From a checkpoint of a small transformer trained on Wikipedia.
Architecture: RMSNorm before each block, no biases in attention or MLP, untied embeddings, normalized queries and keys, some layers without attention, local attention windows, gated attention, short convolutions, capped logits.
Each number is 128 + 32 x the weight over the matrix's rms, rounded and kept within 0 to 255. Layers, rows and columns count from 0.

# layer 9 MLP down (transposed), 1344x448, rms 0.0948, rows 1199-1251, columns 128-191
[[129 138 133  98 145  73 124 168 110 153 123  83 174 148 121 122 122  32 140 141 127 135 163 129 124 149 184  84 153 185 143 124 165  86  64 120  84 156  72  92 162 114 143 120 211  79 123  90  99 104 110 164 158 109 144 151 141 130  63 191 109 100 172 134]
 [209  81 155 107 149 144 151 109 118 128 110 108 152 119 169 102 143 131 104 134 124  69 202 122 186 127  60 114 142 124 183  39 146 152 125 152 158 100 178 144 136 155 114 164  89 125 123  94 138 114 115  80 168 159 125 146 139 159 129 114 114 140  93 114]
 [118  73  99  53 120 183 147 119 187 174  83  90 181  72 153 105  93 106 111  97 175  99 197  86 145 156 117 179 132 171  75 131 103 161  75 131 105 155 104  91  77 123 127 124 149 103 132 223 129 102 111  83 100 148 166 134  91  76 153 166 128 110 121 114]
 [114 151 118  96 145 157 136 105 185 108 190 147 134 164  98 148 144 136 138 108  94 155 183 142 103 130 203 153  97 206 154 220 188  71 119  99  87 148  89 149 132 134 153 118  77 109  93 198  63 152 180 215 185 113 115 118 106 135 178 191 102 136 157  70]
 [142 108  95 164 156 125 134  85 146  83 188 128 138  78 124 143 155 105 167 140 133 102 108 185  83 170 200 167 111 146  85 169 116 156 162 146 110 110 139 147  62 172 154 116 128 174 115 127  68 100  96 116  94 135 153  68 150 183  96  91 142 127 154 156]
 [226 102 103 123  52 161 115 110 155 150 131 144  91 103 163 166 131  78 123  44  92 116  83 143 131 164  56 132 197 104 142 147 101 105 128 130 146  93 153 132 108  95 101  53 173 180 119 160 116 100 113  80 150 107  66 160 107 168 167 151 112  93  99 118]
 [150  92  80 195 119 167 181  64 154 164 125 147 106 144 104 134 186 151 121 149 182 119 142 125 108 167 153 158 165  93 123 135 140 152 138 122 164 177 125  40 125 109  94 143 103 181 122 132 112 124 174 127 103 155 150 113 145 148 187 170 131 108 157 133]
 [104 163 169  98  80  86 149 127 161 140 160 124 185 116 111 102 131 100 123 114 156 153 195  93 135 144 135 119  45 156 129 134  74 134  86 206 150 118  93  90 102 119 164 128 133 138 136 124 105 123 143  92 152 107 112  91 120  92 144 177 124 105 126 116]
 [179 144 169 108 146 131 100 102 105  71 179 144 121 137 160 165  92 133 124 189 111 144 110 163 126 140 166 144 178 158 119 172  71 130 183   8 135 140 188 175 116  90  19 148 136 152 144 130 134 190 116 128 117  99 141 114  90 100 137 181 147 183 145 139]
 [105 177 105 131 131  65 125 113  54 161 149 193 112 120 122 166 181 187 117 134 132 137 112 114 112 180 109  83 107 130 112 146 109 108 134  88 136 152 109 163 116 132 154 120 106 157 104  63 122 107  62  88 132 150  89 130 115  83 106 117 136 107 154 111]
 [107 125 109 144 138  75  79 114 109 106 129 111 150  89 122 120 114 142 153 133 137 121  80 146 197 139  83 149 115 117  91 177 156  65 153 110 131 102 134  38 176 171  87 169 101 164 156 116 128 188 120 139 127 116 171 134  80 121 134 148 168  63 127  74]
 [135  80 134 134 110 126 159 182 144 127 191  97 165 103 145 106 153 151 141 109 154 135 100 135 109 130 139 160 142  89 155 142  87  93 111 146  88 144  83  97  87 172 149  81  96  94 131  33 129 139 165 143 136  77  55 197 148 152 123 134 177 119 120  95]
 [132  90  86 136 106 124 149 128 127 146  61 152 155 139 120 139  92 139 123 145 118  95 122  88 148 121 107 147 146 124  93  57 116 101  92 133 115 127 140 141 165 158 154 183 176 145 123  54 123 108 179 151 142 182 150 108  97  60 108 130 137 123 123 122]
 [154 119 141 158 139 148 142 103 163 109 159 125  91 117 155 140  74  59  84 149 149 159  60 175  63  88  96 128 145 155 143 141 189 107 137 143 127 125 101 166 104 126  73  77 186 126 163   0 108 120  87 100 146  98 131 182 180 131 123  98 186 198 150  97]
 [ 87 117 148 134 138 127 153  97 199 126 112 150 127 101 159  69  89 142  99 128 130 105 122 154 135 180 179  96 100 118  91 136 180 125 153 149 152  82 164 114 131 119 109 151 148 104 110  24 120 114 100 141 135 174 135 184 135 152 177 149  86 170 196 149]
 [134  91 145 110 146 138  92 128  80 113 147 125 113 156  65 110 109 122 163  69 147 157 116  72 101 149  98 137  71 127 155 123 140 123  95  81 169 100  41 146 130 117 159 147 187  84 156 174 171 118 119 130 118 138  53 152 107 110 134 133 129 133 134  99]
 [100 154 143  90 149 140 125 126  86 122 136 134 131 167 119 159 114 143  41 140 170 117 144 156 164 112 124 123  94 110  82 143 117 130  49  98 124 124 162  87 153 130 126 148 106 133 154  74 111 134  81 147 136 127 130 183  73 114 126 120 111 132 151 102]
 [ 91 133 138 123  94 110 154 144 133  43 102 115 158 162 141 165  81 131 164 139 170  97 134 122  98 119 133 116 128 106  79 175 194 111 171 113  81 177 120 117 130  84 182 106 158 116  96  73 183  96 125 139 134 105 148 105 125 155  73 162  87 191 112  72]
 [ 74 190 114 124 157 166  80  96 104 124 187 107  78  95  88  85 187 120 152  90 113 126 108  92 104 117  96 165 153 191 171  64 176 116  95  91 162 115 133 141 115 147 141  49 148 107 158 118 105 148  71  74 125  80 118  68 115 129 126 124 134 139 117 130]
 [146  91 157 155 140  76 101 123 125 131  87 127 120 164 172  34 160 127 117 179 148 147 121 129 155  89 150 180 106  72 131  93 147 154 153 109 176 194 164 153  88  98 170 189  66  61 123 176  53   0 148 101 162 119 132 138 176 102  95 134 110 114 137 126]
 [118 162 149 137  79 145 124 155 122 193 120 139 135 105  77 131 159 115 118 126 146 133 140 128 178 112 127 100 172  68 151  73 179 108 122 120 204  79 153 145  94 158 132 144 169 125 114  64 114  88 113 174 146  72  79 111 138 123 168 140  93 127 148 109]
 [150 168 118 163  94 175 106 149 173 135 174 110 129 218 170  86 109 174 100 152 137 140  78  56 122 138 181  95 107 103 151 111 120 141 177 166 165 187 115 119 166 153 136 132  97 139 131  53 151 191 161 120  27 120 166 163 159 164 117 160 133  53 141 140]
 [166 204 144  49 188 168 104 146 171 160 155 122 110 119 120 119 117 118 151 161 184 130  99 185  89 145 137 191 134  99  94  97 117 103 131  96  95 109 102 132  55 133 156 108  76 140 156  56 128  93 143 155  86 132  84 143 153  91 146 136 168 137 113 129]
 [114 167 157  89 194 119 186 131 116 174 102 179 155 156 146 111 111 119  61  96  85 160 160 104 170 132 117 141 122  74 107 133 118 149 134 118 132  80 106 125 181 132 123 172 184 114 114  94  57  74  96 141 130 121 115 145 101  78 163 216 146 159  43 121]
 [115 164 159 126  97 128 158 128 114 155 128 132 122 147 166 165 184 134 119 142 160  88 150 119 146 140 106  90  86 182 139 118  81 102 108 136 125 106 137 119 114 159 146  70  72 117  83 111 163 109  80 100 100 122 119  81 145 109 162 130 163 142 143 141]
 [105 112 179  75 130  88 105 154 137 133 131 188  98 139 127 140 162 107 132 120 135 181 124 145 111  98 137 100  88 136 167 125 164 137 116 104 134 149 135  97 142  74 202 131  90 126 131 143 122 103  93 127 107  92 172 128 114 123 108 114 120 120 103 103]
 [126 158 104 110 106 147 146 145 152 108 138  64 152  80 134  80  95 117 120 214  83 173 120 153  81  80 157 152 163 148 172 140 158 137 128 133 123 111 142 152 139  71  70 209  93 135 150  33 163 155 126  77 156 153 122 133  69 166 128 143 102 132 102 138]
 [ 91 155 151 128 117 107 123 148 122 156 124 157 190 131 184 150 161  90 145 114  67 134 148 114 157 121 150  84 143 119 110 193 136 147 137 142 170 181 140 135 145 112  95 128  96  68 140 116 135 127 143 124 130 121 155 127 139 114  86 141 173 104 129 161]
 [153  94 121 116 108  79 131 139  99 119 137  99 146 147 138 143 106  57 137  74 202 130 166 147 115 116 143 138 104 144  91 130 122 103 102 102 193  59 199 153 184  90  73 143 131 124 126  98 101  84 125  72 153  85  88  86 134 100 153 152 120 167 135  75]
 [118  91 118 152 150 133 112 121 124 106 149 138 132  59 177 135 127 139  81  90 111 169 139  85 126 116 113 128 151 112 157  86  90 136 106 115 157  94 171  82 120 104  76  68  68 112 150 134  86 156 133 101 140  97 119  89 143 195  91  94 108 118 131 163]
 [103 123 102 177  87  98 122  60  86 153 169 149 154 126 127 143 112  83 140 131 112 100 119 135 131 128 173 182 154 181 115  38 149 124 100  90 153 148 111  87  81 115 106 117 120 134 112 106 160 105 138  89  87 160 120  77 161  92 110 156 129 136 138 148]
 [119 119 109 122  72 132 107 140 124  77 128 173  97 144 134 109 104 129 169 127 157 131 138 110 138 130 124 121 153 181  92 137 192 117 132 118 172 169 135 109 111 195  80 127 153 179 134 109 150 125 111 138 119  79  51 117 191  96  90 138 106 186  99 142]
 [143  95 176 122 142 141 144 138 148 133  83 152 152 173  67 153 157  94  84 130 110 149 110 114  91 192 119 126 179 116 150 109 151 149 162 133 115 112 162 136 102 213 109 188  77 175 109 104 128 134 141 102 136 149 178 111 216 148 113  72 140  78 118 204]
 [145 145 105 161 164 146 147 121  84 130  99 155 189 105 123 139 108 165  99  93 171 135  78 118 110 144  95  80 131 169  92 144  81 155 133 129 118 113 128 157 163  97 176 152 129 104 111  76 159 119  88 170 101 131 202 116 128 100 138 138 197 121 155 141]
 [177 111 120 113  65 128 117 100 121 128 148 158 108 168 135  93 179 131  95  91 152  55 162 124 158 162 138  73  98  96 114 171 117 139 130 157 147  89 126 129 124 125 103 171  58 107  30 211 144 124 138 105 140 158 128 103 143  54  83 108 115 133 189 115]
 [163 134 128 134 153 107 156  90  38 127 148  79 116  47 124 177  86 167  92 146  75 184 180  96 136  87 112 135 165 138 123 119 107 161 162  89  85 176 101 152 107  94 159 124 109  99 145 129 110 118 180 165 198 230 143 167  80 145  61  67 103 134 128 141]
 [167 102 136  94  51 102 144 202 171 140 135 155 123 104 121 135 146 135 101 134 172 151 115 101 130 121 182 142 159 145 145  86 114  88 132 168 138 160  90 106 131 114 161 162 103 165  90  23 103  66 136  85 108 182 159 152 161 148 119 142 119  97  54 111]
 [131 179  87  98  74 108 100 124 138 124 166 144 107 134  84 106  94  78  97 111 177 193 132 139 164  83 185 208 146 123 114 101 117 112 144 150 167  90 145 144 110 126  67 155 127  90 109 128 159 108 152 126 147 155 102 120 126  90 125 133 121  72 102 102]
 [130 116 132  93 157 128 120 122 143 168 110 139  94 116  54 133 157 158 155 115 101 118  88 140  97 122 100 129 123 138 193 142 105 161 138 142  97 142 146 141 135  73 114 106  92 138  97 111 125 112 135 111 108 133 171 175 154 142 146 160 113 151 145  99]
 [114 169  95 163 141 147 122 119  59  96 114 159 109 203  61  87 153 194  83 192 157 127  74 154 134 138 148  71 126 107 127 114 159  91  89 129 108 152 163 113 107 153 167  88 144 147 186  31 192 120 134 165  97  95 131 126 131 166 132 105 138 129  87 108]
 [ 95 123 139 111  68 162 127  95  55 121 111 172 115  75 115 156  92 164 118 160 199 129  93 104 135 173 127 122 131 160 166 162  94 147  99 104 104 153 119 157  88 151 170 157 136 127 123 135 191  80 183 131 126 154 139 154 106 178 135 156 160 108 146 121]
 [130 115 144 171  76 183 116  76 150 120 148 118 118 111 166  97  76  58 146 111 111 139 133 117 142 189 103 160 140 163 129 162 118 126 103 166  82 131 135 148 117  85 158 138 117  49  96 188 134 148  49 111 116 128 132 219 156 108 128 147 122 150 171  82]
 [120 151 147 141 153 170 101 166  96 185 120 144 119 107 151  94  92 172 118 142 101 139  79 127 130 118 115  99 129 183 132 113 115 175 128 110 115 125  78 129 157 104 120 167 116 108 144  62 108 146 101 105 141 176 135 113 146 119  98 100 181  73  97 148]
 [ 78  85  85 171 168 124 158  94 148 174  83  77 166  88 150  84 136 105 142 162 166 142 133 129 161 122 124  80 167 146 133 163 100 117 150 108 129  77  94 118 112 135  77  84 152 215  98  96 101 179  59 126 192 111 107 133 157 177 130 170 185 207 140  84]
 [139 110 134 110 109 119 100 105 154  86 122 100 158 186 111 119 166  95 162 172 142 160  80 150 144 132 173 124 189 115  90 142 162 150 122 165 137 132 161 162 156 137 106 204 147 156 146 185 108  42 167 118 167 126 163 115 152 149  76 190 134 117 193 179]
 [118  94  88 100  94 114 108 112 162 120 153 174 172 177 128 113 151  63 129 137 133 141 149 133 191 118 113  81  61 140 145 127 113 123 134 146 129 165 113 193 186 181  60 113 113 138 173 226 139 101 130 141 153 182  52 109 157 161 120 164 216 160 145 121]
 [ 98 108 114 104 111 133 177 101 102 114  97 170 147 119 172 122 109 183 158  81 156 162 175  70 149 169 144 128 138 139 141 164  86 148 119 123 163 124 158 132 111  98  91 133 147 167 156 109 158  92 112 126 103 183 160  79 156 157 157 160 154 193  79 133]
 [123  90 107 178 158 135 118 174  76  77 149 146 157 147  78 138 176 132 132 128 107  80 102 145 125 118 161 238 110 104 123 167  93 143 133 188 100 126 124 139 157 115  66 107  99 113 101  20 143 147 146 236 111  94  74 177 121 177 137 143 141 141 161 127]
 [106 142 142 128 128  70  78 108 118 167 146 118 101  83  77 143 127 103 153 130 134 216 128 103 128 176 162 134 109 110  98 119 107 150 153  78 142  88 118 113 176 109 137 105  91  78 151  65 149  82 164  88 105 219 157 142 167 137  93 166 139 143 118 151]
 [ 51 112  82 124 146 125 154 145 195 128 100 130 113 111 112 103  99 141 135 124 141 128  64  92 123 124 170 148 109 109 182 121 157 167 100 106  66 179  93 142 116 130 133 154 131 143 118  67 164 152 174 135 130 182  95 155 120  93  90  89 126 143 110 152]
 [109 176 130 129  75 144 127 173  65  91 140  93 109  96 178 122 177 189 157 145 112 168 108 144 114 134 119 132 125 117 129 109 154 108  95 152  14 118 104  98  76 120 115 107 112 141 199  86 140 118  80 170 131 104 117 145 123 112 171 127 112 165 131 190]
 [120 166 108 170 138 103 151 162 139 109 151 101  74 152 128 154 147  68  79 117 124  60 120 109 123 111 121 154 130 158  84 118 159 106 193 108 142 158 136 168 112 139 126 137 189 137 138   0  62 135 123 158 109 141 160 110 129  94 131 134  81 126  80 196]
 [139 160 152 155 167 141 145 111 155  62  77 122  96  78 101 147 109 100 138 172 106  98 173 157 158 145 140 127 166  95  95 143 190 139 124 115 123 197 105 161 109 161 111 120 146  51 126 236 118 129 157 153 124 111 114 153 141 148 174 125 132  77 139 155]]
# layer 9 MLP up, 1344x448, rms 0.111, rows 1200-1251, columns 128-191
[[204 108  78 117 126 171 118 144 139 130 110 150 130 110 173 184 145 121 134  97 105 140 118  93 124 169 153 146  81  81  57 131 121 147 133 147  99  83 105 134  94 138 125 121 138 115 170 151  96 108 114 113 118 133  94  95 135 133 133 135 161 120 130  27]
 [172 162  85 184 160 170 177 182 180  91 152 120  98 133  99 132 116 159  76 114 114 153 125 177 102 123 114 212 117 121 107 144 111 213 108 111 157 122 119 132 163 197 101 126 143 138 151 109 133  70 132 172 112 172 183 148 165 162 130  83 184 130 142  37]
 [ 61  91 120 112  77 111 168 131 137 188  95 162 136 153 168  90  36 164 111 122  33  87 139 201 121  74 193  92 141 158 105 149 122 205 136 119  71 169  97 158 216 215  81  76 107 134 138 141 156 105  91  76  80  77 129 253 134 116 150  98  57  73 161 170]
 [ 66 134 152 108 167 122 129 114 110 106 104 106 163 154 104 115  96 137 132  99 166 186 138 143 141 123 150 150 115 152 168  96  75  65 103  30  90 139 192 175 120 115 104 146 149 120 105 113 100 145 222 163 116 162 135 153 159 148  81 107 119  93 195 102]
 [188 133 102 185  81 190 145 181 132 185 172 127 118  75 136 116 104 102 131 102  70 155 136 144 120 119 105  63 142 124 154 185  86 128  76 141 166 140  84 156  89  81  57 167 148 114 117  97 153 152  76 130 123 100 144 111 135 104  90  95 147 140 185 161]
 [189 117 151 125 110  88 168  78 189 140 114  74 146 160 183 144 164 140 120 150 164 119 133 110 104 132 131  94 124 116 146 100 197 120 136 140 131 162 144 142 101 122 144  90 131 120 170 110 118 158 159 147 109  86  71 119  81 105 153 140  94 173  80 145]
 [184 115 120 115 114 142 160 100 143  83 145 151 177  89 121 101 127 141 120  67  50 142 112 160 106  88 193  81 138  69  88  93  67 138 108 118 168 121 174 195 107 125 141 171 116 149  93 155 129  77  95  92 106  45 145 160 111 163 159 125 159 138  84  86]
 [ 80  83 152 130  67 134 167 146 146 137 166 151 135  81 167  73 124 103 103  99 135 121 136 124 114 109 154 133 160 124 133  78 121 164 121  66 149 115  93 118 151  81  80  70 124 199 153 145 148 146 106 133 118 115 115 175 155 136 136 174 147 151  53 123]
 [ 87  47 130 113  70 192  80 154 107 125 101 148 135 161 147 121 132 126 140 149 166 104 157  81 104  97  94  61 126 123 110 164 128 143 133 105 154 143  95  90 145 161 141  67 125 130  80 126 151  98 159 103 124 118 105 117  62 129 104 114 159 137 145  54]
 [167 163 109 162 145  97  77  89 103 138 129 171 132 132 130 121 141  99 158 125 167 101  81  66  93 135  95  87  87  38 170 161 155 105 127 146 161 131 132 126 139 112 163 154 151 120  92  90 133 169 162 118  78 138 110 175 143 184 145 157 173  83 126 155]
 [113 127 165 123 155  46 146 113 161 142 138 107 134 164 136 142 100 134 145 112 137  93 167 197 102 155 108  88 160  80 166 150  99  48 106  96 139 170  95 146 110 135 161  90 127 160 154 117  74 203  88 106 153 113  83  90 155 108 155  88 108 168 140 159]
 [139 104 127 130 106 180 179 164 172 133  96 156 132  82 107 106 107 158 120 143 124 106  91 148 114  84  95 115 165 127 134  67 144 177 133 101 162 146 128 126 134 141 128  65 179 201 109  71 219 155 167 147 129 148 173 127 133 104 132 116 120 105 106  81]
 [121 217  49 195 128 168  99 135  82 122 104 141  26 141 174 132 131 111 110  78 140 146 161 139 134 118 110 113 167 140  97 123 142 187 150 111 140 111 149 157 177 127 190 124 116 127 142 119 152 115 151 127 139 162 194 109 144  96 183 111 152 152 104 112]
 [135 139 127 130 135 132 136 157 135 115 176 220 100 150 146 137 162 124  99 131 134  95 138  95 127 150  89 118  90 143 134 104 117 109 155 115 144  86  83  96  70 182 104 144 187  78 175 150 116 127 114 116 106 144  90 134 116 163 135  96 125 162 106 121]
 [174 152  82 130 162 178 115 102 111 149 134 114 136 127 110  91 117 150 124  92 132 172 107 120 130 136  94 114 123  97 124  93 111  91  83 131 143  88 126 116 146 125 135 161 106 127 153 113 185 161  93 208  39 151 176 159  45  98 123 144 132  79 128 118]
 [125  80  85 130 126 131 170  79 102 134 173 105 113 128 180 156  99 112 122 187 155 146  95 113 174 122 105 117 178 188 181 141  89 148 109 122 168 116 141 149 162 138  98 104 201 122 129 120 156 169 149 110 125 162 177 132 114 152 116 167 191 105 107 180]
 [131 143 121 143 105 159 132 110 101 117  98 133  68 132 162 193 129  77  95 177 171 170  89 116 127 158 110 127 129 212  96 172 146 147 155 116 153 223  72 115 153 117 158 113 162 122 160 181 140 130  65 149 177  92 126  86 182  88  96 142 121 121 121 148]
 [111 159 129 150  87  86 125 194 224  46 161 153 126 141 138  62 130  83  66 109  76 114 120  86 132 145  86 132 111 192 138 181 133 116  92 141 137 109  48 123 176 127 142 112 139 193  70 138 155 112  84  98 126 151 161  79 114 146 116 117 124  88  92 155]
 [124 154 123 186 101 124 122 187 117 103 129  68 142 137 134 140 194 127 158 134 195 149 101 170 102  65 123 180 108 159  75  98 123 125 140 193  35 112 161 107 124 137 166 156 109 185 121 132 140  72 159 179  52 125 120 154 146 185 151  95 114 191 113 174]
 [116 100 140 100 104 152 101 126 131 137 139 135 150 122  81 180 183 106  84 138 109 128 164 110  90 141 122 172  86 101  94 122 131 148 156 118 143 152 143 197 119 108 146 116  74 155  97  81 130 128  64 123 128 124 107 134 127 107 139 144 119 105 202 159]
 [181 165 129  84 156 152  87 140 145 160 107 219 129 158 142 158  63 177  82 154  72  93 167 154 117  99 148 150 147 174  95 132 114 249 152 156  81 152 116 118  80 223 106 150 123 189 132 149 145 177 123 155 154 134 121 177 140 160 112 128 125 127 100 127]
 [129 101 149 161  66 126 151 121  99 137 213 119  71 129 153 166 131 126 164 126 107 153  72 131 122 127 145  78 149 139 115 114 177 159 102 130 113 183 127 122 150 152 111 124 185 138 133 160 148 127 155 147 101 147 121 101  99 129 100 107 109 160 153 124]
 [ 86 132 133  92 154  46 168 149  74 132 181 118  90 168 152 120 125  87 142 178  98 180 158  81 151 142  71 187 176 130 125 178 125 134 131 163 140 147 134 104 114  93 101  98 125 144 112  93 151 136  73  97 167 160 160 149 129 142 137 181 171 143 143 127]
 [123 143  80 147 137 120 111 137 128 147 159 150  97 108  96  93 141  97 134 144 117 138 134 111  95 143 127 141 134 111 143 158 153 168 104 119 123  84 176 146 161 152 142 132  99 104 145 102 133 103 150 151 136 152 146 104 118 145 118 120 134 123 145 111]
 [175 173 138 156 169 151 127 150 170 148 161  89 119 127 141 109 162 185 114 141 142 158 132 131 189 120 125  99 129 109 135 167 167 150 145 136 187 136 180  78  91 141 192 176 153 202  84 105 108 139 130 128  78  90 202 159 182 102 107 192 153 174 166 112]
 [134 144  72 179 117 181 149 134  99 138 181 187 119 126 106 139 159 183  98 137 123 162  82 114 192 177 129 106  75 150 118 166 118  46 114 128  83 138 109  98  97 113  93  87 144 109 120 107 156 125 152 133 117 165 134 142 148 124  78 137 129  70  88 179]
 [132 109 141 114 123 127 119 148  85 255 133  88 180 140  88 175 143 140  48 147 135 133 120 130 109 111 112  83  45 103  84 111  77 137 131 128 131 132 111 131 167 141 127 133  99 115 107 135 165 119 162 129 125 143 119 138 158 154 128 145 139 146 140 127]
 [196 139  77  64 140 159 156 153 189 102 183 107 103 121  92 127  98 156 114 114 161 135 153 146  77 114 129 109 125 177 144 133 141  77 128 138  99 129 155 128 105 153 151 206 143 126 131 116 139 154  99 142  80 166 111 129 180  84 212  95 162 145 124 132]
 [130 154 130 136  99 106 122  98  99 160  30  78 144  77 119 152  72 136 131 159  81 110 115 160 131 137 140 125 113 122 126  21 160 108 119  99 191 146 175  99 127 102 136 169  90 171 152 154 129 118 129 120 141 117 201 131 160 156  57 152 136 123 137 168]
 [130 116 104  78 134 132 117  91 131 106 136 147 164  98 133  97 133 118 147  61 126 143 115 151 141 154 131 173 115 133  83  51 108  61 173 110  82 157 204 166 134 121 136 169 143  99 127 118 137 112 133 190 134  97  68 184 105 136 137  60 155 117 143 171]
 [187 134 152  99 123  79 154 123 173 153 114 162 182 133 117  82 110 105 150 143 134 108 119 120 101 156 147  90  82  89 132  95  63 117 140 116 186 111 124 165 115 114  82 124 149  97 119  95 128 121 114 142 104 138 170 161 130 144 127  93  88 107 162 102]
 [ 95 110  53 152 142 140 149 113 119  96 127 127  66 161 113  59 120 135 112 111 127 142 169  71 107 115 132 114 116 107 125 142 139 150  84 143 117 106 136 143 148 135  93 205 116  88 149 154 113 161  93 139 123 157 143 130 138 110  43 138 179 128  99  76]
 [162 187 124 113 133  91 136 152 218 128 126 123 148 187 163 136 185 119 141 155  71 140 150  99  65 119 146 104 101 147 137 111 136 115 133 140 113 113 136  92 146 194 120 126 103 117 108  96 171 121 150 136 145 139 179 109 108 139  50  94 118 126 109 191]
 [ 85 161 120 138 195 114  76  77  81  95 124 154 143 137 132 103 108 161 178 159 160  60 117 107 125 117 125 150 124 169 161 110 130 255  99 123 117 205 118 109 130  90 107 153 133  87 147 134  96 112 117  96  72  75 140 124  99 119 141 158 115 165 154 156]
 [102 139 184 129 112 173 168 116 110 159 115 134 121   0 137 177  59 176 168 150 198 145 118 107 123  38  92 131  77 168 186 149  95 141 186 152 158 206  90 148  95 137 133  86  80  12 172 140  94 151 156 103 113 114 132 152 172 206 143 103  66 133  90 152]
 [ 85  91  99 135 152 127  88 130  95  75 109 124 159 125 125 127 142 120 148 133 133 109 143 143 109 132 145 140 140 125  51 147 140 128 141 118 148 128 209 126  82 122 123 112 121 113  99 131  78 166 109 129 110 106 126 131 127 136 150 131 120 119 102 169]
 [153 165 143 203 135 174  99 122 118 103 109 134 117 127 141 177 120 178   7 169 132 143 138 162 119  78  89 125  90  94 155 158  95 150 166 167  85 126 150 178 156 127  72 116 136 159 108 140 126  91 159 122  83 141 121 124 167  81 125 135  69  92 140  90]
 [ 97 134 133 138 169 163 139 174  93  85 212  65 175 136 187 136 102  73 174 134 129 116 108 120 155 125 200 150 160 142 153 147 135 183 137  18 198  84 120 101 181 116 141 160 187 117  96 142 125 155 108 132 158 105 116 124  90 139 134 134 140 142 116 131]
 [ 97 107  98 112 119 104 168 122 167 117 154 113 158  66 106 178 121 109 155  69 105  91 160 120 171 167 127 156  79 161 134 136 134 129 121 114 143 150 132 152  97  96 133 115 138 106 101  97 102 130 134 111 156 113 126 144 104 136 139  97 157 114 108 148]
 [137 135 179 143 109 154 139 153  97 105 127  88  87 163 145 100 138  84 154 158 142 112 100 152 125 115 158 160 118 142 130 122  92  65 132 124 110 128 132  95 214 121  97 152 123 220 107 108 179  79 180  97 131  49  76  97  64 136 109 147 139 147 112 110]
 [163 101 154 116 102 156 164 121 152 155 130 133 123 126 126  98 114  53 147 126  71 120 121 161 149 162 189 110  50 125 137 142 121 115 113 153 190 160  94 151 126 120 107 136 124 200 131 117  99  89 146  92 139 177  95 161  86 145  51 150 123  66 192 124]
 [ 86 100  57 154 129 119  51 146 150  85 127 136 168 146 195 129 139 149 131 181 133 120 167 144 101 102  71  72 120 202 125 140  88 167 134 120 113 102 123 182 138 128 128 107 169 137 124 120 132 150  94 130  71 120 130 118 112 174 119 137 146 111 144 148]
 [118  74 135 184  69 146 152 126 171 128 143  73  63 116  73  83 128 113  86 242  32  64 136 118 147 143 180 137 162  79 118 177 123 136 154 135 112 100 145 103 139 154 129 153 124 137 140  25 111 139 192 173 128 108 129 139 112  91 143  88  93 186  84  35]
 [133 109 137 167 140 131 184 163 101 167 101 105 168  83 109 105 125  98  55  75  83 125 172 124 106 144 101 165 155 209  39 154  81 119 137  97 125 101 135 128 106 176 135  84 135 115  92 112  57 131 126 153 152  83 155  79 152 119  53 131 108 126 108 122]
 [137 147 105 130 126 102 170 143 141 163 185  92 133 118 133 100 150  85 138  50 102  74 137 105 110 121 111 160 128 123 130 131 153 147 137 143 110 106  83 148 190 131  99  54 133 184 134 121 128  77  88 100 122 143 166 124 130  91 132  88 165 154 139 174]
 [114 131 125  98 129 145 131 182 164 115 126 122  97 138 184 168 207 113 107 168 116 170 143  99 109 109 159 162 110 125 116 102 128 104 175  79 159 115 149 161  90 160  75 121  87 168 122  97 180 121 123 133 124 131 174 139 122  82 151 105 109  95 130 101]
 [135 141 115 133 162 116 114 196  87 107 144 146  95 174  95  95 136 128 111 182 137 164 134 160 136 133 142 154 144 147 140 132 182 149 206 154 134 118  98 111 174 147  86 147  97 146 144 126 132 226 113 123 103 116 113 151  90 142 155 131  80 105 181 100]
 [148 160  65 136 136 102  70  88 146 175 125 105 157  48 117 143 142 112 125  99 116 116 100 140 235 143 110  96 152 135 139 133 151 119 163  97 152 146 215 130 113 115 140  85 117 135  84  80 147  49 126 136 141 143  87 145 168 111 129 133 148 116 137 148]
 [142 104  73 113 148 160  88 130 128 154 232  87 126  83 199 141 120 138  74 148  87  40 117 133 150 116 140 158 113 156  94 109  85 132 144  97 131 115  71 147 159 170 150  65 108 209 117  49 137 158 117 156 134 146 112 162 117 158 132 154 151 143 157  89]
 [127 136 134  78 115 138 133 147  86 158 116 194 139  93 132 173 102 153 127 161 142 157 122 120 123 116 125  74 148 151 113 150 109 164 148 105 101  91 111 122  62 171 137 130  90 163  77 134 102 112  98 124 118 129 174  99 149  99 143  91 108 156 118 196]
 [131 147 119  99 120 162  88 138 139 144 150 124 142 153 137 140 143  82 140  93 138 124  88 159 109 105  67  82 121  98 125 114 100 122 119 121 125 161 113 171 155 124 160  88 138 115  93 157 163 115 147 103 158 177 138 144 111 115 100 187 131 142 150  90]
 [149 106  96 164  97 154 107 131 131 137 181 121  23 129 104 140 228 146 121 139 131 124 102 113 112 119 122 110  68 162  80 124 134 101 152 107 113 115 101  98 141 141 164 165 126 149 101  87 135 145 117 114  89 160 127  91  91 153 122 154  95 142 118 104]]